config.yaml
d_model: 256
n_head: 2
head_dim: 128
rope_base: 866.0
rope_fraction: 0.5
bias: "none"
extras: ["local attention windows", "gated attention", "value residuals", "capped logits"]
init: "normal"
optimizer: "cautious_adamw"
weight_decay: 0.64
decay_fraction: 0.937
final_lr_fraction: 0.0
batch_tokens: [32768, 65536, 98304]
dataset: "wikipedia_en"
Each number is 50 + 12 x the weight over its row's rms, rounded and kept within 0 to 99. Layers, rows and columns count from 0. The size before them is the row's rms in percent of the matrix's.

# layer 4 MLP up, 1024x256, rms 0.025, rows 518-624, columns 32-63
115:54 43 57 41 42 64 43 66 43 38 53 57 51 45 67 43 40 41 56 56 56 45 34 35 63 59 57 61 59 54 57 48
104:33 54 42 57 23 47 59 69 54 72 56 50 62 64 37 55 23 45 50 41 37 56 33 79 34 56 50 60 52 51 41 43
099:58 43 23 71 50 33 57 49 21 29 48 55 41 45 59 33 54 35 47 54 51 69 32 27 32 28 27 52 53 25 41 37
113:45 42 36 36 57 34 43 63 41 47 71 68 59 54 56 48 48 35 62 45 24 42 53 71 71 51 28 71 52 45 39 37
094:57 76 56 61 44 41 65 40 52 50 52 61 58 34 25 37 64 42 52 69 37 53 66 40 47 50 48 56 45 44 50 59
111:38 41 34 72 38 61 61 64 49 33 62 57 36 40 52 32 66 70 54 45 68 45 33 50 49 37 32 67 48 50 65 46
087:40 57 49 25 46 50 44 51 56 78 48 36 59 34 59 36 62 46 42 41 40 55 50 45 48 51 56 52 61 30 41 26
095:42 36 42 44 41 59 54 49 50 63 49 47 55 62 43 65 50 59 48 58 66 52 61 53 43 51 62 51 61 52 51 58
104:36 50 63 50 66 50 54 48 28 55 46 44 60 43 54 56 64 64 64 45 30 51 34 54 47 55 55 56 77 62 65 58
093:54 57 65 45 54 48 74 45 48 54 50 68 56 49 57 36 53 60 34 46 51 57 47 35 59 30 60 46 38 53 39 45
087:58 49 64 51 59 37 75 63 31 66 36 50 52 39 40 37 48 73 60 63 26 50 40 48 51 52 43 61 54 59 46 56
091:78 45 36 44 68 40 55 78 66 46 42 67 56 58 42 41 43 62 44 52 22 72 44 57 52 63 56 45 43 58 41 47
101:51 61 47 54 86 29 45 43 45 56 46 22 46 52 41 47 21 33 53 46 59 61 44 42 59 47 52 53 54 47 58 58
099:47 49 45 47 66 30 50 42 60 32 67 47 71 60 16 37 48 69 59 29 65 70 51 37 55 24 45 38 66 33 52 71
094:52 47 70 56 46 35 54 70 56 39 52 59 50 57 28 59 18 51 54 56 66 75 35 47 52 50 60 56 45 50 59 54
100:46 52 63 30 49 53 49 34 46 52 38 42 56 48 75 63 53 32 47 36 38 63 53 61 67 33 49 48 50 62 49 45
097:54 31 37 54 42 17 79 50 50 37 42 49 51 44 47 47 47 36 69 58 31 48 51 31 52 35 61 67 44 27 41 42
102:40 57 32 67 45 41 61 55 63 60 59 53 73 70 40 43 53 50 51 62 45 67 39 42 46 38 29 58 52 43 55 38
097:65 49 48 64 63 50 53 46 56 33 56 49 70 52 37 49 40 51 50 75 34 61 51 39 79 47 39 53 66 54 51 50
113:56 81 25 58 50 50 46 60 36 51 45 51 60 58 71 52 43 35 59 51 55 35 47 47 71 42 56 30 50 45 60 49
105:43 52 58 30 53 33 65 41 48 63 44 35 45 73 50 49 64 61 57 68 50 45 38 50 62 29 20 51 52 43 34 33
097:60 44 53 49 46 63 62 43 61 69 51 55 57 54 48 44 41 36 40 31 64 54 54 61 53 45 40 45 60 66 72 44
107:46 45 43 50 35 50 46 48 25 49 48 50 59 55 74 50 69 44 55 69 40 47 41 62 77 49 46 51 67 50 62 45
098:54 38 63 85 58 43 40 65 47 42 35 35 54 56 58 40 55 56 60 51 52 57 50 27 61 41 49 71 47 27 56 62
101:78 45 50 60 41 50 65 46 77 67 69 28 53 53 60 51 46 37 61 71 55 53 56 32 27 50 52 60 66 49 63 56
111:77 28 54 60 63 31 44 50 46 37 52 42 74 57 36 47 57 65 44 63 37 58 49 37 52 34 35 71 47 52 49 42
099:42 43 44 65 53 25 45 68 43 57 60 58 71 57 33 44 53 43 37 58 65 67 54 48 42 43 46 50 81 48 61 56
080:42 63 31 54 46 68 47 38 47 68 34 32 52 39 37 66 36 57 66 38 39 54 41 40 67 41 53 62 62 40 45 52
103:53 60 46 59 48 34 66 52 58 30 54 53 67 70 16 41 43 56 50 50 61 57 25 31 38 39 48 46 85 38 66 60
103:50 52 67 39 41 20 54 62 54 53 39 49 76 45 40 40 44 59 62 58 27 44 43 65 41 34 43 64 52 54 52 44
108:59 24 43 54 45 40 42 41 38 39 46 41 63 36 48 45 52 69 79 50 53 62 32 54 74 37 42 56 52 41 46 42
109:58 41 46 39 32 55 46 60 35 41 53 43 65 64 56 51 19 68 75 52 41 55 63 19 54 45 35 74 60 73 51 39
104:65 56 69 60 48 41 37 44 64 56 48 38 53 59 69 45 47 43 55 47 39 52 66 53 39 43 29 48 55 54 65 43
114:60 59 53 51 39 34 46 54 27 54 48 40 37 36 57 54 41 63 48 37 40 56 49 25 55 42 48 58 65 30 53 51
109:56 60 59 43 62 43 66 72 44 44 37 50 47 60 40 57 26 60 58 67 50 54 67 35 53 52 59 68 41 44 67 53
112:43 45 59 40 57 67 47 58 55 66 63 45 47 36 45 57 36 48 54 35 55 56 49 54 83 43 40 32 39 47 60 48
095:57 55 45 48 33 60 60 51 25 61 61 42 37 35 58 53 46 45 68 65 67 63 57 63 52 52 33 53 58 56 32 71
112:57 41 52 66 32 64 63 51 55 61 50 32 77 56 68 53 42 56 63 56 40 52 38 42 47 51 30 65 60 73 49 47
083:82 44 59 36 59 44 63 48 53 60 63 61 53 55 68 72 67 54 44 43 32 53 50 53 66 32 48 49 48 52 57 34
108:64 42 51 46 63 39 70 58 49 59 59 40 38 47 29 48 45 66 56 67 43 35 67 56 49 45 26 55 61 51 46 68
100:61 61 58 51 45 39 56 54 40 63 46 53 55 46 54 42 54 34 45 37 68 75 50 45 51 53 42 53 74 35 61 50
088:52 60 45 47 16 57 65 69 34 50 36 51 49 63 50 37 51 46 45 37 60 54 63 35 52 40 50 56 46 33 74 61
091:63 52 54 30 40 55 50 68 55 34 58 59 59 77 66 52 35 59 64 43 51 34 55 50 61 47 62 50 83 81 40 60
096:62 41 45 56 64 43 63 47 68 63 40 51 50 53 46 39 56 49 72 36 39 35 42 57 60 42 54 61 57 56 40 37
096:43 53 57 55 67 45 59 58 46 50 45 50 54 47 50 46 56 42 60 43 57 59 56 51 70 54 41 52 63 37 41 52
092:45 58 63 44 52 39 49 50 21 68 55 35 60 49 37 58 68 41 43 52 49 71 46 52 40 57 63 47 63 38 63 29
109:72 39 49 69 37 35 52 62 37 45 37 67 45 41 54 53 57 38 42 54 46 62 43 63 54 47 56 51 54 47 57 40
097:53 56 46 48 41 44 56 56 59 80 57 54 53 54 39 66 27 41 65 37 30 46 45 16 65 64 40 41 52 29 57 38
078:58 31 76 35 46 61 56 35 50 37 52 72 61 51 61 69 64 63 24 66 52 48 36 35 38 32 31 48 67 57 55 71
094:35 58 50 44 38 38 43 54 66 48 34 52 68 41 59 43 48 53 51 30 47 56 45 34 51 46 45 68 63 54 55 53
074:63 55 38 52 60 36 54 56 63 46 33 56 64 49 56 60 54 49 37 61 41 71 59 37 78 46 60 67 39 68 59 45
103:53 45 46 61 67 27 57 46 47 29 64 59 72 44 62 43 55 32 60 67 61 50 23 51 43 46 58 70 46 65 45 54
095:51 54 54 68 54 48 49 68 50 69 34 46 55 38 57 52 50 33 43 53 83 64 57 56 53 43 56 47 72 49 34 59
081:46 59 67 48 50 62 47 44 50 51 49 70 46 49 28 42 62 53 47 56 44 65 44 58 55 48 33 47 72 56 46 63
104:42 42 49 49 32 46 35 78 48 49 53 52 50 61 46 32 51 38 57 57 49 68 35 37 69 45 59 49 59 47 58 60
107:59 35 60 51 68 51 58 53 40 51 45 52 53 64 38 39 49 38 60 46 10 55 54 27 40 28 53 60 30 60 52 46
099:47 75 52 53 46 63 58 42 25 45 43 51 66 65 62 68 68 57 60 63 39 52 25 42 41 67 65 34 56 49 39 36
111:60 57 36 51 46 56 40 67 51 46 40 60 51 34 31 55 61 35 58 51 49 55 55 54 61 50 62 61 51 70 52 53
094:60 65 33 45 48 36 43 34 39 42 55 62 64 40 58 55 49 63 46 57 46 54 43 40 58 42 48 49 50 33 58 56
103:49 44 70 57 57 55 31 51 45 66 44 59 46 37 57 69 63 57 50 45 41 58 18 25 46 46 37 44 59 49 67 64
100:55 67 51 60 79 52 40 45 26 51 69 41 74 50 59 53 53 35 38 78 57 55 58 42 60 50 41 79 50 62 55 61
107:55 49 45 44 62 47 66 49 46 48 61 44 53 50 62 61 69 42 55 35 51 57 30 47 41 51 67 72 44 40 44 44
101:42 44 58 54 44 50 47 74 19 33 27 54 50 56 40 51 52 26 46 34 27 59 47 45 52 29 50 44 54 43 40 51
087:69 54 51 64 68 50 53 56 45 30 46 59 45 21 77 69 56 77 49 16 80 61 31 58 57 27 53 35 67 46 43 39
096:56 66 37 29 72 48 36 63 19 73 56 52 47 65 55 56 24 51 46 50 59 53 23 58 72 56 58 48 59 48 60 41
091:45 43 53 62 48 61 55 65 51 65 53 61 54 58 60 46 21 60 60 36 63 55 57 67 59 65 44 69 52 61 37 29
102:58 61 27 31 34 40 51 47 59 55 36 72 53 40 64 57 40 62 44 52 49 44 55 52 47 55 49 54 66 52 57 34
099:91 39 57 37 50 58 50 48 38 61 80 44 67 34 34 49 59 46 36 27 45 62 54 59 51 46 36 33 67 67 59 55
087:33 57 54 48 29 35 42 47 55 48 34 35 42 51 39 46 31 38 45 52 47 53 41 43 53 53 45 61 46 47 52 52
104:69 52 53 49 70 70 74 47 59 34 59 60 44 59 42 30 45 51 47 54 49 86 31 57 57 55 43 34 30 57 52 31
098:51 38 35 52 41 53 62 68 55 54 62 53 46 71 43 50 42 65 74 57 44 60 47 48 44 64 57 55 55 37 52 48
104:62 48 60 53 54 50 47 42 54 62 48 48 70 62 61 54 57 37 32 32 09 50 38 30 49 63 35 59 46 78 58 54
089:68 38 52 59 43 56 60 44 40 40 26 45 65 59 67 35 40 53 64 36 31 65 55 39 65 42 30 31 60 60 55 34
101:53 63 51 38 54 54 63 53 63 32 54 48 63 44 40 56 27 23 47 44 46 51 75 47 50 53 40 78 74 42 54 47
100:45 64 60 39 39 60 43 46 34 53 55 56 57 70 53 57 50 44 57 51 39 60 56 48 71 61 38 54 44 25 60 59
093:50 46 85 37 58 39 35 42 56 45 38 59 54 51 75 47 78 44 61 54 53 42 60 60 58 46 45 58 65 78 46 52
120:37 45 49 45 40 45 71 60 48 61 46 56 59 63 47 71 64 55 52 38 65 54 45 37 48 32 37 51 32 59 67 41
107:39 50 55 47 65 54 42 50 47 50 68 67 43 58 71 56 25 39 46 32 43 67 67 43 42 55 48 59 56 33 46 51
104:59 75 56 67 47 65 47 49 24 59 60 72 56 55 55 50 33 57 56 55 64 50 61 30 59 50 40 42 65 61 36 45
114:47 62 45 48 52 56 64 54 31 45 57 52 58 52 50 40 53 48 44 70 56 69 45 63 56 38 54 75 51 61 79 53
073:51 48 58 46 48 62 57 42 50 67 60 63 50 48 39 63 63 64 55 53 52 58 56 56 70 35 48 32 38 52 24 27
105:57 53 53 54 55 30 72 52 70 49 61 48 55 40 51 58 30 62 48 52 60 59 42 64 43 47 49 61 49 54 50 37
108:61 39 34 48 47 27 63 42 63 46 58 46 60 58 40 47 43 60 51 58 38 47 52 64 78 25 46 63 67 68 59 59
097:35 45 71 41 41 29 46 49 40 60 31 47 48 44 52 47 29 59 44 27 54 44 38 50 79 25 63 42 49 51 40 49
111:74 40 40 42 31 50 73 71 44 37 45 38 49 42 53 52 39 45 58 55 55 52 60 36 51 55 44 53 53 56 58 23
103:70 47 63 65 63 49 62 70 56 54 46 53 30 63 47 42 66 47 51 58 40 55 27 52 68 48 32 50 49 45 81 44
050:44 68 63 27 38 69 36 44 62 61 52 41 39 48 39 57 46 57 40 50 56 49 58 59 32 73 67 39 37 49 50 72
088:78 65 51 49 66 30 61 69 62 47 47 41 72 57 35 56 50 47 63 54 71 56 55 50 69 44 61 48 72 53 61 58
087:53 64 49 36 45 37 45 67 35 59 51 40 52 49 53 39 35 53 57 74 43 52 51 61 69 40 42 53 56 39 63 68
089:75 51 43 30 39 46 55 37 44 53 34 60 71 36 68 69 74 55 51 54 28 54 66 33 70 40 39 28 78 75 63 50
094:58 58 46 41 44 46 57 56 38 59 29 84 41 63 47 45 54 50 50 57 59 65 61 58 43 64 46 68 38 47 37 44
109:52 20 45 58 52 46 55 51 31 69 60 67 57 73 51 58 69 47 65 47 39 60 55 56 43 54 55 63 42 37 49 73
089:45 77 44 29 54 50 53 39 38 47 43 57 42 37 52 76 49 61 44 36 51 37 47 65 68 38 62 36 71 51 42 16
107:74 53 40 69 40 51 57 63 44 44 67 44 74 50 52 48 47 53 43 62 59 65 50 43 45 44 58 57 51 27 59 36
078:44 40 31 36 55 61 68 60 55 42 56 48 56 54 59 68 63 39 65 49 28 58 52 56 49 45 51 45 36 53 47 38
089:48 61 51 56 56 73 59 58 55 59 83 52 45 49 62 87 53 71 53 33 48 44 66 56 50 45 44 56 62 50 62 46
102:57 31 32 54 67 49 44 61 40 38 37 56 63 46 62 46 60 47 37 30 46 54 64 43 80 47 58 55 62 43 60 42
090:68 26 59 47 64 38 49 41 23 32 27 54 44 58 53 51 60 65 51 63 28 69 36 49 38 42 28 55 45 48 44 42
103:64 44 51 51 38 52 41 55 48 45 52 49 54 57 45 54 57 43 82 37 37 57 38 26 43 33 52 46 48 42 65 45
092:42 56 51 64 37 34 53 76 50 41 23 45 60 51 40 46 49 31 42 70 51 52 54 26 55 47 54 54 33 37 64 47
077:70 28 51 39 62 44 56 34 44 50 53 62 49 60 52 58 74 39 57 22 54 52 59 38 49 54 55 37 66 67 38 33
105:50 49 33 52 44 35 36 53 20 40 33 81 49 37 48 34 46 43 57 46 32 44 57 70 39 46 57 74 35 34 47 37
108:40 63 75 52 34 44 54 44 58 56 57 42 63 45 53 22 80 63 75 48 38 60 39 38 51 61 51 57 53 65 57 45
107:68 55 34 67 40 39 67 40 34 38 44 56 60 45 76 47 50 62 41 58 60 57 54 34 46 44 55 63 75 37 76 59
111:41 60 62 19 51 59 62 61 70 51 62 22 49 62 50 50 42 49 68 57 42 59 26 48 50 43 40 41 57 70 71 69
099:65 59 53 71 70 35 62 45 45 50 33 40 46 39 50 40 30 58 47 40 12 45 25 60 44 27 45 42 58 40 42 40
097:48 51 44 25 48 60 62 49 33 67 53 33 62 61 53 58 58 34 54 57 52 61 42 32 49 52 46 62 60 42 34 57
# layer 4 MLP down (transposed), 1024x256, rms 0.0207, rows 518-624, columns 32-63
110:47 50 54 47 30 63 74 28 43 56 38 23 41 48 49 37 39 34 37 63 37 39 37 41 24 57 68 47 55 53 30 53
105:52 41 56 43 67 44 50 40 43 62 49 54 48 54 47 62 61 53 64 30 54 66 73 29 51 57 31 30 46 44 53 65
100:50 45 42 44 40 24 35 21 46 48 75 52 47 38 55 72 58 36 43 50 54 41 79 42 43 50 59 44 42 43 51 45
109:38 67 89 44 51 60 41 58 29 77 34 53 63 63 53 47 33 50 45 76 50 47 58 66 28 59 65 58 50 43 32 60
094:51 46 50 66 33 35 53 62 70 60 47 59 70 65 65 50 25 19 49 61 62 54 43 47 32 54 57 41 44 37 61 45
109:44 45 69 38 37 49 52 50 42 67 18 47 49 55 55 69 45 25 47 41 32 58 63 41 28 63 59 44 62 47 17 76
091:56 44 70 52 45 53 68 24 49 46 52 45 39 61 52 34 54 65 47 43 41 26 41 44 58 54 67 74 49 65 42 45
101:59 46 75 65 58 47 62 36 58 32 43 38 60 37 35 42 61 36 72 34 46 61 32 48 73 53 45 33 35 27 32 40
104:52 58 48 47 66 44 24 74 52 45 37 38 41 44 36 52 65 57 31 57 59 49 43 39 55 49 50 50 39 44 36 35
094:48 34 56 49 55 72 36 61 70 61 33 43 61 68 45 69 44 38 50 54 51 65 35 49 45 53 50 54 36 52 65 74
093:53 39 62 40 58 57 51 46 70 21 54 57 46 60 44 56 62 26 39 39 50 51 45 50 44 46 51 51 44 45 51 41
090:57 46 42 23 66 44 57 47 40 70 41 42 56 59 54 63 49 42 53 36 32 35 61 57 55 49 45 65 84 33 37 45
101:53 57 53 62 21 58 41 64 44 50 71 49 31 50 40 48 49 63 55 45 53 51 61 64 49 25 46 70 58 40 40 67
104:46 73 38 36 50 57 45 39 45 49 57 57 42 57 40 57 52 81 41 60 41 28 23 56 61 44 41 73 69 55 61 41
096:52 45 54 39 47 52 41 57 40 42 57 63 38 59 55 54 44 61 68 55 54 67 63 37 51 60 69 40 71 38 52 45
102:26 44 44 47 65 37 37 54 31 75 46 60 29 39 56 71 41 70 67 59 65 58 75 35 48 52 46 55 52 83 10 52
100:49 43 50 63 58 41 48 40 59 44 27 51 65 44 62 42 56 48 59 58 19 42 50 43 42 52 67 68 40 50 41 68
103:47 55 62 60 49 67 49 53 48 49 57 55 47 50 71 42 57 42 52 52 53 52 37 69 56 39 58 66 40 24 49 34
096:49 44 61 41 41 41 63 75 70 69 71 60 32 48 65 51 53 41 69 51 72 48 36 64 43 60 64 59 56 50 27 49
113:55 43 59 59 46 53 69 49 24 42 46 55 38 50 46 68 55 66 44 39 53 32 65 49 53 37 46 67 45 52 65 66
104:57 57 60 53 41 46 43 24 52 51 43 64 69 52 64 70 76 06 57 29 60 28 38 57 51 44 60 44 51 37 68 51
103:37 48 49 44 54 79 73 40 51 41 46 42 58 66 45 43 50 47 52 58 75 23 32 57 56 55 42 62 60 66 61 45
109:45 55 29 33 27 48 32 43 37 42 57 64 32 63 57 45 37 62 61 50 54 18 45 46 73 59 45 46 57 47 54 42
094:62 61 37 30 33 46 40 30 54 40 40 42 28 42 64 54 34 66 68 37 35 37 55 45 45 44 62 42 47 64 39 32
102:59 61 70 54 51 57 45 51 43 60 70 46 52 49 25 47 39 50 45 34 54 54 54 41 61 89 59 65 46 53 27 49
104:63 39 58 52 57 38 50 26 42 44 57 57 40 60 65 50 61 42 51 54 62 03 46 36 52 38 52 67 30 47 30 57
100:72 56 40 16 64 53 50 42 51 69 45 22 47 41 48 53 57 58 42 59 38 38 68 61 43 63 62 46 41 59 48 41
086:42 57 48 68 45 44 58 74 52 48 63 60 59 66 43 44 41 48 44 38 53 55 66 71 42 57 45 44 48 44 55 57
106:47 64 42 56 87 46 36 44 46 38 42 53 62 44 38 47 47 60 67 66 58 48 46 49 62 50 64 40 48 65 40 53
100:31 46 46 31 63 59 55 58 56 60 65 70 28 61 60 61 44 59 72 58 45 60 60 58 68 59 47 70 48 57 61 60
109:55 64 33 40 48 37 55 60 68 46 72 49 41 43 54 59 45 33 50 60 68 48 48 68 71 65 56 59 38 48 36 65
109:34 33 64 65 46 42 52 74 47 69 31 56 58 28 54 58 31 43 40 76 51 51 62 64 48 53 34 59 43 55 48 64
105:49 55 42 18 39 66 36 59 64 57 54 53 42 39 49 35 53 50 48 48 56 60 48 52 43 65 50 57 29 29 40 42
106:43 49 63 29 38 70 41 58 33 42 41 51 20 55 41 56 40 73 36 49 44 37 62 36 52 35 22 39 76 44 49 59
105:48 45 52 53 44 58 42 40 73 42 57 40 35 35 54 71 56 46 45 54 68 44 59 56 56 61 57 47 57 70 59 49
107:42 71 61 40 39 68 55 65 66 70 83 52 61 63 43 32 45 45 50 51 45 12 61 69 58 50 22 47 54 40 71 65
097:48 30 42 15 30 59 42 48 31 63 29 56 60 52 82 54 67 40 50 48 25 55 50 54 63 48 49 62 49 56 57 42
109:42 52 58 69 82 29 54 44 49 51 66 44 46 59 45 54 45 58 50 53 50 59 24 41 33 29 62 62 48 41 37 54
088:30 37 46 60 64 52 47 69 47 46 30 61 62 44 40 45 50 51 47 50 43 40 60 59 32 41 37 51 61 47 56 46
108:69 66 49 53 43 28 57 49 49 26 62 47 63 52 48 50 49 39 43 38 59 60 30 33 39 57 43 42 67 63 37 54
102:47 71 46 52 90 59 43 39 64 56 64 41 50 39 49 42 64 64 48 61 30 49 47 40 67 32 53 73 57 51 17 30
093:47 36 73 46 54 51 38 53 55 72 44 46 63 31 51 66 52 30 39 50 35 58 24 44 39 40 58 41 57 44 35 55
089:37 58 47 57 58 61 59 68 53 39 50 57 49 46 67 42 56 49 48 39 56 33 58 54 55 24 37 56 48 45 70 30
097:34 54 48 48 49 56 69 32 51 54 64 52 45 44 48 84 50 61 33 41 61 44 66 52 51 37 25 49 55 41 56 49
100:62 39 39 56 63 33 58 71 57 35 50 51 48 35 58 39 67 36 52 31 58 69 54 39 34 52 80 50 50 29 42 59
094:63 76 37 47 38 32 33 60 65 42 52 39 54 59 33 47 64 55 53 76 57 54 68 34 73 45 39 51 51 59 50 51
108:47 21 38 44 36 31 51 14 67 54 47 39 45 61 40 53 28 53 58 54 39 50 61 58 44 61 62 56 49 42 53 62
103:34 43 33 62 39 55 53 60 46 61 53 44 69 42 45 46 38 51 61 39 39 51 60 38 34 46 26 42 46 29 41 56
082:47 36 48 54 43 46 48 56 35 47 70 57 50 34 56 58 36 18 43 38 33 38 48 47 61 51 52 51 48 48 57 41
090:69 66 36 47 55 56 53 40 53 48 39 38 40 31 48 54 51 73 51 50 41 43 56 46 73 44 43 59 44 67 50 56
081:51 53 48 54 48 57 63 52 30 55 53 54 26 57 47 52 52 41 76 72 65 54 50 51 48 41 43 58 64 49 38 38
104:38 56 51 62 41 33 44 66 56 58 49 61 51 57 55 51 28 37 41 28 60 46 53 45 37 53 26 74 25 29 65 54
095:42 55 44 46 48 45 47 71 55 65 61 41 54 42 33 42 50 65 65 49 65 47 63 60 63 44 54 49 28 46 47 51
081:59 48 39 58 55 42 78 54 48 44 60 45 63 53 71 63 39 59 52 39 47 45 63 27 63 60 58 50 41 46 54 57
107:50 49 32 46 64 60 69 43 39 41 35 63 59 55 47 67 56 74 34 46 51 50 49 60 42 63 52 44 49 58 62 33
107:22 44 41 44 54 52 67 44 54 77 39 25 50 54 48 41 53 34 58 60 71 62 50 54 48 72 40 53 53 35 39 50
099:51 54 42 66 54 40 63 52 62 76 77 20 50 61 55 54 67 50 59 57 54 53 70 38 41 40 60 48 51 27 64 54
107:51 47 48 40 41 53 41 39 43 37 56 42 31 65 63 66 53 49 58 45 63 48 57 56 40 42 65 37 64 67 60 48
098:45 22 52 74 42 68 63 62 39 56 42 43 47 47 43 60 42 53 61 48 26 45 65 24 41 73 35 56 46 32 57 61
101:62 69 47 37 56 63 30 45 48 39 51 56 48 44 38 50 41 55 69 56 68 56 38 23 54 58 36 68 42 56 87 64
098:39 54 46 48 44 33 42 66 51 59 42 53 56 35 60 66 59 48 42 33 64 40 57 67 33 35 65 46 48 38 52 37
106:31 47 39 44 43 55 43 54 37 30 55 52 43 43 38 74 53 60 39 43 51 43 54 43 69 42 78 52 58 46 68 82
100:50 58 55 58 43 47 43 54 40 55 74 50 43 46 58 31 54 47 43 62 42 53 72 52 53 61 53 44 53 60 69 48
096:63 27 50 46 40 52 31 39 59 44 47 43 53 44 54 29 35 37 42 52 55 28 67 52 37 44 54 59 42 67 80 66
103:35 46 54 62 42 43 56 70 62 37 46 42 60 51 64 51 60 50 47 49 45 50 57 61 49 48 45 58 53 51 36 54
091:61 64 28 58 57 40 52 36 55 37 32 32 37 54 62 73 59 33 40 47 60 30 43 64 63 52 57 36 60 51 54 43
093:43 51 21 42 48 73 44 45 36 25 56 57 39 51 36 45 46 48 65 63 44 55 50 58 56 45 46 36 60 73 51 57
100:64 70 67 57 89 59 53 41 48 46 53 53 40 63 49 54 66 56 34 73 49 42 48 61 52 55 47 58 58 77 59 70
090:62 49 63 58 49 50 22 84 44 46 41 31 37 65 50 46 34 50 71 42 54 43 41 62 44 44 36 54 53 47 45 83
106:35 55 23 58 22 43 45 71 51 50 53 63 29 54 63 38 38 35 64 55 44 54 40 50 48 49 59 58 39 59 49 42
095:35 51 52 71 44 42 59 48 63 54 60 56 48 44 56 51 50 51 17 36 42 41 35 54 49 37 67 57 42 48 64 52
106:43 73 50 49 40 51 30 56 44 55 75 41 52 48 47 36 50 57 42 38 67 38 60 35 53 68 74 53 58 34 43 45
090:41 76 35 50 56 46 45 54 73 69 74 45 57 62 48 69 74 39 45 74 60 56 76 35 39 37 50 54 61 26 54 69
094:64 41 48 51 29 29 63 61 50 49 61 62 42 55 57 57 47 36 61 41 51 65 83 60 37 62 49 64 45 66 38 46
106:59 71 49 09 50 52 56 55 33 38 68 52 37 52 46 36 34 63 39 30 44 75 67 40 57 71 52 40 52 48 37 29
088:49 49 48 67 52 56 69 50 49 63 53 67 45 55 55 66 45 52 53 52 44 44 49 35 62 58 73 49 55 34 62 43
120:47 37 40 38 50 62 61 40 57 49 49 48 47 41 53 40 39 39 47 51 56 49 55 40 69 38 50 65 34 79 43 40
108:36 32 61 70 40 52 40 72 59 59 43 43 57 49 68 42 36 40 52 66 39 42 39 65 41 46 64 48 36 55 72 58
112:73 47 47 46 31 41 21 54 41 48 68 26 40 73 29 47 53 56 49 57 36 64 40 38 29 56 49 45 42 23 52 31
113:43 33 45 45 55 52 41 66 78 51 58 41 47 37 72 41 55 34 50 60 68 53 44 63 53 40 37 58 44 38 34 29
079:60 39 34 48 51 25 50 55 50 66 43 51 45 40 56 45 34 63 41 42 31 38 67 52 39 42 40 46 44 52 57 43
104:50 51 64 51 59 56 55 56 42 53 40 53 58 48 56 55 77 54 38 54 54 48 54 69 45 47 42 13 72 63 46 45
096:55 38 40 25 55 49 42 56 51 71 50 39 44 56 44 56 52 61 51 41 52 25 57 54 52 44 41 41 89 52 39 47
090:61 64 41 35 53 42 40 58 58 63 41 39 53 61 57 54 52 31 43 56 49 22 58 43 68 46 53 74 64 47 78 62
109:47 38 39 21 52 75 40 49 50 58 69 61 55 43 48 43 43 51 58 39 56 47 67 47 61 40 47 47 58 53 48 31
108:33 66 42 61 50 51 48 41 58 44 58 56 41 38 38 61 19 59 39 51 67 49 40 23 47 50 40 59 45 55 52 63
055:49 41 52 54 53 30 50 50 31 38 45 53 84 46 46 44 38 48 69 44 44 67 32 31 65 27 31 61 69 44 50 38
096:61 63 24 49 47 56 46 71 59 52 56 43 42 52 63 33 35 58 39 39 34 62 46 51 61 43 54 40 70 39 38 49
086:49 59 31 55 47 29 56 65 29 46 60 49 68 75 45 32 54 32 48 42 50 45 44 35 50 62 48 52 70 33 49 39
092:46 37 65 76 54 51 45 58 49 55 67 43 44 42 56 63 40 30 44 45 42 35 46 39 32 48 60 44 50 32 50 66
092:29 47 62 67 59 59 45 67 48 60 52 37 61 45 54 66 58 52 48 50 56 57 55 38 46 39 41 66 58 47 62 72
104:51 55 69 42 54 35 48 64 47 51 50 35 54 62 52 45 32 49 29 61 68 67 50 55 43 57 56 44 39 64 52 33
090:53 39 41 40 52 44 62 57 48 34 50 49 50 47 39 42 41 77 70 59 67 61 59 59 49 53 25 47 58 40 49 48
101:52 34 53 71 43 45 54 47 54 47 47 45 57 35 39 51 48 47 62 67 51 46 64 62 50 48 55 38 56 57 60 34
089:39 46 69 63 50 51 46 66 65 49 51 43 59 40 71 66 60 32 52 27 67 41 41 47 48 51 66 61 51 46 51 59
096:34 25 49 64 56 39 27 41 61 39 36 40 47 48 50 34 47 45 59 31 37 31 39 69 50 52 69 48 28 73 66 56
097:50 64 53 42 49 49 54 48 62 38 55 44 56 68 38 64 49 57 47 54 59 59 32 45 55 48 34 41 60 46 80 67
099:30 34 51 36 48 61 33 18 66 53 56 57 56 51 46 59 56 36 31 36 31 33 56 57 57 35 54 40 40 64 53 28
099:58 53 51 41 49 62 49 57 54 40 53 50 59 40 47 61 44 57 57 38 49 59 49 30 35 66 44 49 45 40 69 44
090:63 61 49 47 51 52 34 41 62 59 65 52 47 60 60 43 44 48 43 53 40 59 50 78 53 60 52 59 67 61 58 57
077:45 59 53 56 44 33 43 52 45 62 65 49 69 45 56 41 46 44 31 63 40 53 47 53 40 40 42 65 41 44 37 53
100:62 54 26 40 50 54 52 48 55 60 48 53 57 61 51 57 39 51 52 37 55 27 72 37 54 59 39 54 63 26 82 42
109:47 41 70 63 33 83 57 46 45 47 54 78 39 54 52 52 48 40 33 52 45 50 75 58 41 72 50 55 57 48 48 66
105:56 47 62 47 25 60 64 37 59 46 58 23 65 44 53 51 51 29 36 55 42 46 42 47 64 40 55 50 18 27 54 59
111:51 41 44 63 15 58 56 54 78 42 43 54 61 63 31 43 39 50 58 56 41 30 41 50 31 62 48 81 53 58 66 53
103:47 52 55 47 48 44 27 83 18 60 46 58 61 28 52 37 45 59 60 43 70 57 61 37 53 83 47 41 27 62 52 44
096:32 68 62 35 49 31 38 50 64 46 46 46 54 51 55 47 28 60 51 64 32 59 71 38 54 67 51 60 43 43 47 38